{
  "num_hidden_layers": 9,
  "hidden_size": 96,
  "num_attention_heads": 3,
  "num_key_value_heads": 3,
  "head_dim": 32,
  "intermediate_size": 384,
  "vocab_size": 2048,
  "hidden_act": "tanh_gelu",
  "norm": "layernorm",
  "norm_place": "pre",
  "norm_eps": 1e-05,
  "positions": "learned",
  "qk_norm": false,
  "attn_scale": 0.177,
  "bias": "all",
  "tie_word_embeddings": true,
  "parallel_block": false,
  "init": "normal",
  "init_std_qkv": 0.0617,
  "init_std_o": 0.0,
  "init_std_up": 0.0617,
  "init_std_down": 0.0,
  "optimizer": "soap_variant",
  "learning_rate": 0.00479,
  "beta1": 0.95,
  "beta2": 0.95,
  "weight_decay": 0.04,
  "lr_head": 0.00711,
  "max_grad_norm": 1.0,
  "warmup_steps": 200,
  "schedule": "wsd",
  "decay_fraction": 0.862,
  "decay_shape": "linear",
  "final_lr_fraction": 0.1,
  "batch_tokens": 16384,
  "max_seq_len": 256,
  "doc_mask": true,
  "train_tokens": 95340000,
  "max_steps": 5820,
  "dataset": "wikipedia_en"
}
Each number is 500 + 25 x the weight over its row's rms, rounded and kept within 0 to 999. Layers, rows and columns count from 0. Numbers have three digits each. The size before them is the row's rms in percent of the matrix's.

# layer 4 MLP down, 96x384, rms 0.213, rows 0-67, columns 0-95
097:458462507507521507487480548509498515506510517533540482492526495536505536509493449513503553467490512496507498503524471461508490485494528502505479528503489530487552525477449497501506485495493513513499515487483483536502449494492504498487464538510479501551505502498510466509473492484532466482
105:466451512434458474488511505488475516510527493495504483498509467515478502521525494511497481503529474489562510487555468485461499481527491483499536478530512514480495501538475466520482483487471510485483524522546484479473488470470523417517498529529505494547525472491507458521518489501509536510
097:519509535513523467508479512530531523502510480481474475513519463461477478468515457500489511489448472500502520450474459504509483464487489469547504482550471511541478498497526485509496506491533537514497498516484473538517540509508467530464513462512510509499512521478532442466500478491489499512
099:516555500483492509492527491505498470500504463538482524482516535470489501483460482507502460468510487494472493478490472489484507505526469556487502488513494531530482504503489522448465454518526513517498504459463478557490528482506510511512474500522473476482494463458451489475496472494511485554
105:531479473478519477529474490491498489477542531503498500522508481521534472521473504508496503502481473465487502535494480487528520496515533507545485478444532475521495495565499509553546544530509502513498523437507530524530494506533494453484505519517488501494520491527518464496503513519505463554
107:503520529470474465462527504503538517524503468494546533545492496500529463513495475481523489476496549484482557478527506543544480553455546495457477522434531473512517559491512488516511503487483502494510477473527510525471486505522526560494478505480506533478500506488478542516483506499472507533
104:482471517511516477462489527507475555565515479505513471477497503529498492530501526490516455460497516468488556488464487496517509540540515494456459474492518554484503524511532509499491501476531507511484533498477521529510499474513501449546497478531511560564511461509469493494485471450469504538
105:480540505505487497455511545510481561535491518530533537519514492520522501530485520527508491485569533485501501503586537470467494507501478512455533532539480501464513474477493511469504499514467506461536493492500528456478500497471517510483526550495488466465483523476487540515529522521524514474
097:481522483473511516508492476453507473520454466533492519535490498498487427506528467515528540465518475492471495504504520474502572513474529463516516497483495487505512537492532520458512503496526492473530477517506490488505547488518525493514495472491456537520545536498514486491479518453461495469
102:470517480471477537502510544487499452520520525480497499511526538483487529510529491489446481495459478518488483492479488484485501509522464450520486495512505509553489463535501495494475511468471504473509497550485489520470500515517495535512485469513501483518533485528468506548462473518522488480
103:497512518503516491546477508515515467475507525526523481493485479559493526525442517500496516484476505540486451512508502516511512500511502479462499475533505490521505528479509524520530516526513488539507503506537519481512497491518521519501494504508523505502532520452479529508518525531514516491
090:466486516484522517469478534529516474483527499540479494466500499514516502521467500521505476452468486515516498455463479497475566484552479481524495526471527520490530536529495536522481536476456516487523498532503488474498459501509501532527474540490503491497499496500481506532559480503510484537
099:480464507533494542470529458468484544507535509457524494515528504495495475499532536484518466482495485534501478496497454491474473457468541442498491501499491545534487512527487507524520473494483461446492503505532512474503518485463509490490498513478503508532490498501509480525487509525489481524
104:472517470506495466472503495454467533524457501498494468474520486484482520479520476520446516478538494469497488457500481484492468490477556450577499498469520529515485510546449484515475523509505495526503478495513489491486500475461473440507524485476515534486491513477556480537545511514478493483
100:519547492522479491523527494493505521494469546511480471504488531518480526483497497450493541519515508526484494508526543501487477472506469490469499507513475559550494523517495525488515539486536520512476539509516526471455518503486488454475437519536462493509485505473479516488521501503507474488
098:523520480546520540514515501520530504508494501579523489469508508479467531475491519482481483505541484461476505436504508530490505522488499496494485569491482563553476510528543486501518489520494530524495506511505499553475504513513486512517481466506518449507504542504498463484515485506465462515
109:473479507540491481538519438537471502489530517546504520483519519517484461546529528526497499495489474472499537475479490476519485500512495488515493410499538495483536458495490528509492505472502479474514430472498455492434449479464479503518468503501547503498503492485477500557503494476494481456
101:542475521495511478487480530559523495505499530511524483524538481486494459463532533513537564486504515525483513538526499505497527500519494520508473472463489504525552500499487487510494515487469458500488487494506512511508535515495480490527517509480547485498495469520515510473577521489507502494
086:494514465476491533516490501502482449467450523522512500466580455498508489496484483497489541473498510445452529519529476530474461514511496485549461496532489509561486475486508492503477464479516509474495512485513507506498556498548478511494526511482490501500526506481501527530514511512460529491
104:505458514510527506510492515499488515536486497506491508520465482522495432510492503478453501483530555488495487501457498480503476521501477531536501526537543527465482497509487468482501491508510552504494459457483502513510448478518498488526469475517518533560510488507510476501491489488509517503
105:494497510499470529476459519533506535516512487529495514488503455499499460462520512533477527490544512473489493527483493523494471498479513471488459513518497499506533508458473531501521526492498508490462465506512505451497454545507491498537512498515530462487483519492498495532560538479472500526
093:515508504488484470491587526529483491498520489540475501525514533486495474510533513519462501526508481532495500468511473477502472443490512520464489467506516475512499498483514533513525488475521536478471509480547520489476515493479487510466466473509503496510484470501518469529510524517537482446
096:426510529489451518522499519517491499470483510498487483494470494491504509534472513515516510501553500503497544473499500491499499493505557509489493493514509529502515517514491564512510512489500490488476510542481502447507488504499527484533477523544449438503512498495531521507524566498488487456
104:499462551542548518523492509465484494474467529509514439482564521527504517506475539533517512544490490488506446500537503501486479486531478489478488527516475509564499496500519499504468474476463522493501520513473477478464503528475544499507515537473485505493493515485518476515508474520527505465
099:498508488484499511505478451456497497516475438528516485476463502534484575488462504500478496486489510475502524455501506472464540511525514483501518537512528521503498466528519488509488475500546522501497502484507517479472494497455471511521497515482504478519461544449507513487456501490500488465
101:496499520492530479495496510483501564476508504462509503494516549469490512517516494497537459532502499501478540450528471499461464510501496497496471546516498489453503486490513494499521462508459505485496503447478512512503533462521468551479470501501515530528553472481482533483491497518494476469
101:527497447444526499495536525533508532475485498472497507510450493504500478524507494470458482478523530530546485469467570497504488477517475439493515511522464526513484491499458519509524509525500501511532511512509466531554468519541471494477495526516493527455503500499454515490526531545522519539
096:481513459491457511475495527533507521489550496458482563479493511520520506512491489505538454466518522451470496513461552534471541505517503514388472504480489502521464469461510505501489464490468468510536524501483498482507474504520475497505489537479474481488528473526480475516494534513542523532
102:502495480508498502531522531518518512493538514474499506484525444504501430533493520476519541453544501502535467498519516477490508523489555472476509535537519539495511517520497488485495464522506471444519492486506473486488490498463483459485493512536497465503481485489472490540535525530503497502
107:449478494559486549508511512468475489504540463511478508445476514554497459516499490478554505459457488512521488529498506481486476482486491497525470472502512481483485553522493529512481490474520502489532514496453513499486555465538488518512511510486469445492519461483467492494503525508523499529
095:535485541482509518557551510452483481483458512472478477526469468511489495470499485504534521481479495479503523539510507515462473504492425484450508536491467564498528533490503481487514522505500499523478528539563491520517503509521499476536530502488488504471496487542489492495490446533504486515
094:499499508518471462508502515466486488549499529538495500477516450532498522447524505531503485489511511506499489521489476476508514474551485475515485479516491492502483500553504497472484480516540488481465494518467499548481528484489519499469521534507518478502472479522535518486503492479492489517
092:519497500461511503513506535491494536534482483509523468487485541495462510508485518486537508506519523508515516501540476462451476466489524497500504450486522475521516531494499450517500520504526530474507499489456459491518521490505516503493513515499457538498479477493507532453461497480493510507
108:455492456488473511450528509497478530473495481532521466532451482492462487474493520509513488534505475481543512486536507474496504478477481531515499502478506437508478506520477531460510516530493528530467490518450511480497541501538495535512539456491489489487520461483492511467513523521458520472
099:531461520512479526490517531484474517524541510512481498495533526510506549519452518460466477498486497518506456492539480530462475513476471552515499471500528490466517519490483461498501565461518495504524491510503521489491513510484537466503572472486498503513471516509520467488459526494496517525
105:475475477549498491466484508526496503493489523524481439521481444494507481515517506537525479471462507498516509485514481501504502508499498525551512486495537486507533508513536497505499485503496515511490510522516518524488524481498443485505514479456539472511475470495502505550490519501510512504
094:500496481527527521462485538511460489498500534497504502498536497461479451504555521477472505540482484501470522549512535497517506506453532508498458540473531490442485528532522484508483521514493542495523500468512522491510527500522525490498501467508537481532512512488486492484492482501479514509
092:512511521537556512486546500512496485529446489491488491538536486500492530513514486543473522479508455500498451531481493529512545436490450515481539476552492529517522506498453510487524498484495471482519501526523522487497503501470488475547464517510469474475550517474472502489458521533484505477
102:465500462538467539507534521467485468539499494496493503456449495485483508502521529499523469493485488504509464465450502513531469511487484508522532463473517499491501501480469483485492526465491506477514523525527506466520546471497553486485542490478502504518476509535498490553467498509531484460
098:497504477499508524480515504502479508530512441503535492564528540546485463482493514495550500504509492503523512491488442535536535506497490491507513522492538497511503522511494523515516475482463493508512532467520481537491500485529530481470522513484485533517497530488491503496480525550497473490
107:527474502488498512465441532445480479487509509532494521426554504504502460485472483549524551486474478529479515476459521474498494490487511499531521486502511532454480500489501519508518466495482491486515525494510505473498550520522514503501507518525512480497497489493501497535534497451496555479
098:468494525531512453505509527543531459479515552477521507474493522519542494517493532554486509518541523522500541497500495453479462516483501481454472530520544509540530482474453500479490449500509512501479510481464495478508527518529478497492535461460500551495484523493531510529522517495512486504
117:500515492500515489452495501531464451498441504487468438508471501489502502486525470472496538500506502560527511537487530498508539509494493483519503482498497478507541470506470534519462469496483519491484532457469548475530488484495519528504539466460456481477515537509498519523442540522459529501
102:505504491470486543508483561517531501518484519498473510511518480504513504496497519493479505532528532418518508492508499495509477526538494511439510510491535483542477497490490476520536473513503482517494532550503491523502469517522494480464486529494501526506520485510491513516513487509499475509
102:538485466500513512487490485499474539500511498509447497488483523533468502515495464475488452531490524496491538502458515504448507478533461499483458473546514486457474530477508510503506484501485515527551499555463523491480514471481467481483542484517527540508491511485499477510502510514495481498
091:505521512477500496512457495517487461428489521484477500474515512506523442499506493527536483509505540533506484459472493513518509480472477486507497475511512470485524528565452470493476579474490513517486501515488534497520517533522493510496495542513496536517523480510495483474492510531483487478
105:510521519496472487514540494523521529469525522479518509486557541470497470489475509500515473482510484500484496514507497477525518510462514524519450494463484511444493490460496515482509514524497483483489526452515507495495481476479547480527521521478493482517500473513521516490477559481507494476
108:489540499522507542534452530492495496538490510531505507506468531502485497488476488524501493472472528526492452531513492534512511507472507488490522542503507468522523555509502470434556504536542516532482531502514491483498438494494462518526496503516471454527440491464485548497487472499489463492
099:534493484469470481478496513497496506473493509510469548486510501529489550485478494518475467482451511485484547487490486532488530538488541485493496472489500480475520553461512474469537488482473479508503490479482477469511532512519541527517472512532489530499484498535483495475479529468538514462
092:502486498523496461494521510475531491505475477484481491509511500506516432502551491498451514511459479429521470544506547488502507507478549504501493526463473478457509441434523518516516474516508554537501517440507532488491481499516472493507500499521504458514496469510554516481518488499538483486
101:516458462465504496479457469505476426499507483495464468550450525495502490530508484479503465510543490493529508555498483535445493500525486544504532492516556519494504497503477493519484422523426528486513510502498516535501493494540559484503487536491490512479528493483488473478527501529521516522
098:508507510436536532511519549516521493527498500451455418492501526489506501455524503521516526501503539492500505534521527475499487511506496482509482530451514541477477510551507522513467513500498508480488530502495528494531511517543551496466474502504491500501532505522519508473511470518518470531
103:533429529516476507490501522466512505503477528507502481496425493524517538522529467490527477502473528479461487488541503508503484491531488490504510484518541547500494546483529478490527490544512494477478486515480505475498499489481495486519448547507517492545521478500504528472491484525536520528
100:496497505529492449544501523472497503477507546503519528489491508536536555493508489502475525496515471469475468486500484504535494484477488522497447528498509521505528510486473513521495530495532492494512457470532497507503459511471482476477496480520569590515489545508511518460474524527472535482
096:509525520528483480506510534532506539516440493480464528511507548472495466505514510502502496490513521543478492455508529513517492503502542504446520538500535458515515534506467471477483484467528483516531459503513509500460475480515470492504509505486461488495522487498533507512511520498513472524
104:520505501534486508527468500494456498505506509501499532464466484519502563499478462480582500492508495506464489521511512451520497529465515507504526471522450480502480465458478496503538539496567478551505551481466521456486517488487486490479533506509495518503499543510490497458509501510470506472
094:524483530491496514510483503518493518538459553512563471449490552505561524550511523546458545520517491508526477481534524456498491513507459474450468482536541471469489503509512481514503485501499490522486524500489506503543505493491510502503453475509535529492518471511541520565470523503513532503
100:485472499521513512488513499447530527543534481456495484479550492508531496523487523537509496530436512488478459539521514493490478505520452479492538468471500501519505475493471530495498454514506521497524483512517519495519546507511490507526503492504526483503471517479535514516468482521510485489
104:518476538553515511492502508474523502525455517483459482465483498502516481461545441576538495496532450547471485489501518538494527452466466489533493493486488536535491530504486515456479516512537481483495506507537501492488494484478452517496535502547520516433500550494541515467507459512541505468
090:514493483520506484489561556499465486507517495488498520452474515486457483482487540483521540483472523473511455507504506437529478536496504537511483484521479470472484525521509498523509473541486544514467552508482501479496503518464482486529465507495495493485505492473479473499493497489546447464
097:541476485505479483470493497484494477497516501472497529535497501499507549531499513485490480507523550468509503548463479469511497540512480461521478494519505552499461489498487534491482506552481494470471531542478505512473499500500486526510515466488500461522462507540453519504508508488548502481
097:529494495447520536512523533513492495542473477478484479476506473489496519546461485502495465479495483481493450490456499520527499535519468497485531495551519501524483479467463476515538489471491495516506519476509507519502475520501503450514549461475535469505524519510484494534462491471488522538
100:474469530513490519509507455498506502482534482500502487558496516514498541533475518512494483511499460534476505509493471534491503498465506479488499492506526479541505505510467484525492552460461531527532504498509494517537495507489515518528499529506496477492546546545520525510492494496473501497
101:500472492458479489505516521513475492505528528490495460470527492493479494479527556495518490530495518482543550476520519499503502484492457488538490464507516534484507479505517493515487494462536496476451494497495475453503516524492456481499479477517498492518522495487525493510499483531449508480
100:498489452488445475487485525511491543500470501486527513506524551495502475542475466522538558530550458462531493502508523519489499509491548501435490521532533516482507476474472501525524508476473552483512484528505521487481494484489518537487480556579453506536544497493517481497504542523508456508
099:569543496505475476496521537495497517496510510503503502475500505538458444513534538502542527509498521475516509463499500504481501486500479518471462502471496480517499516517509493518476489511495459515456522541500514536498509562508515491523518470515490499492537466502482522527547510527527500474
096:502498510495491490525516482531488496522452494511475559587529488544466473487478495461453486494500462499526508492472469502483472537473484510518518500513488509519494512476491510499488510541498486458518535488525517504513479523482520521448519478510486495485458508495522447503496521518484466543
098:437479511442483478498480500528512513537504496465497513539440478477507514511522538490519557498512525528522513505506500473515557472477558502549512529530552490527516545514506502509503488516442495511535467474497492487482484481526501479505478528500455484493516517483491487527512525467497518505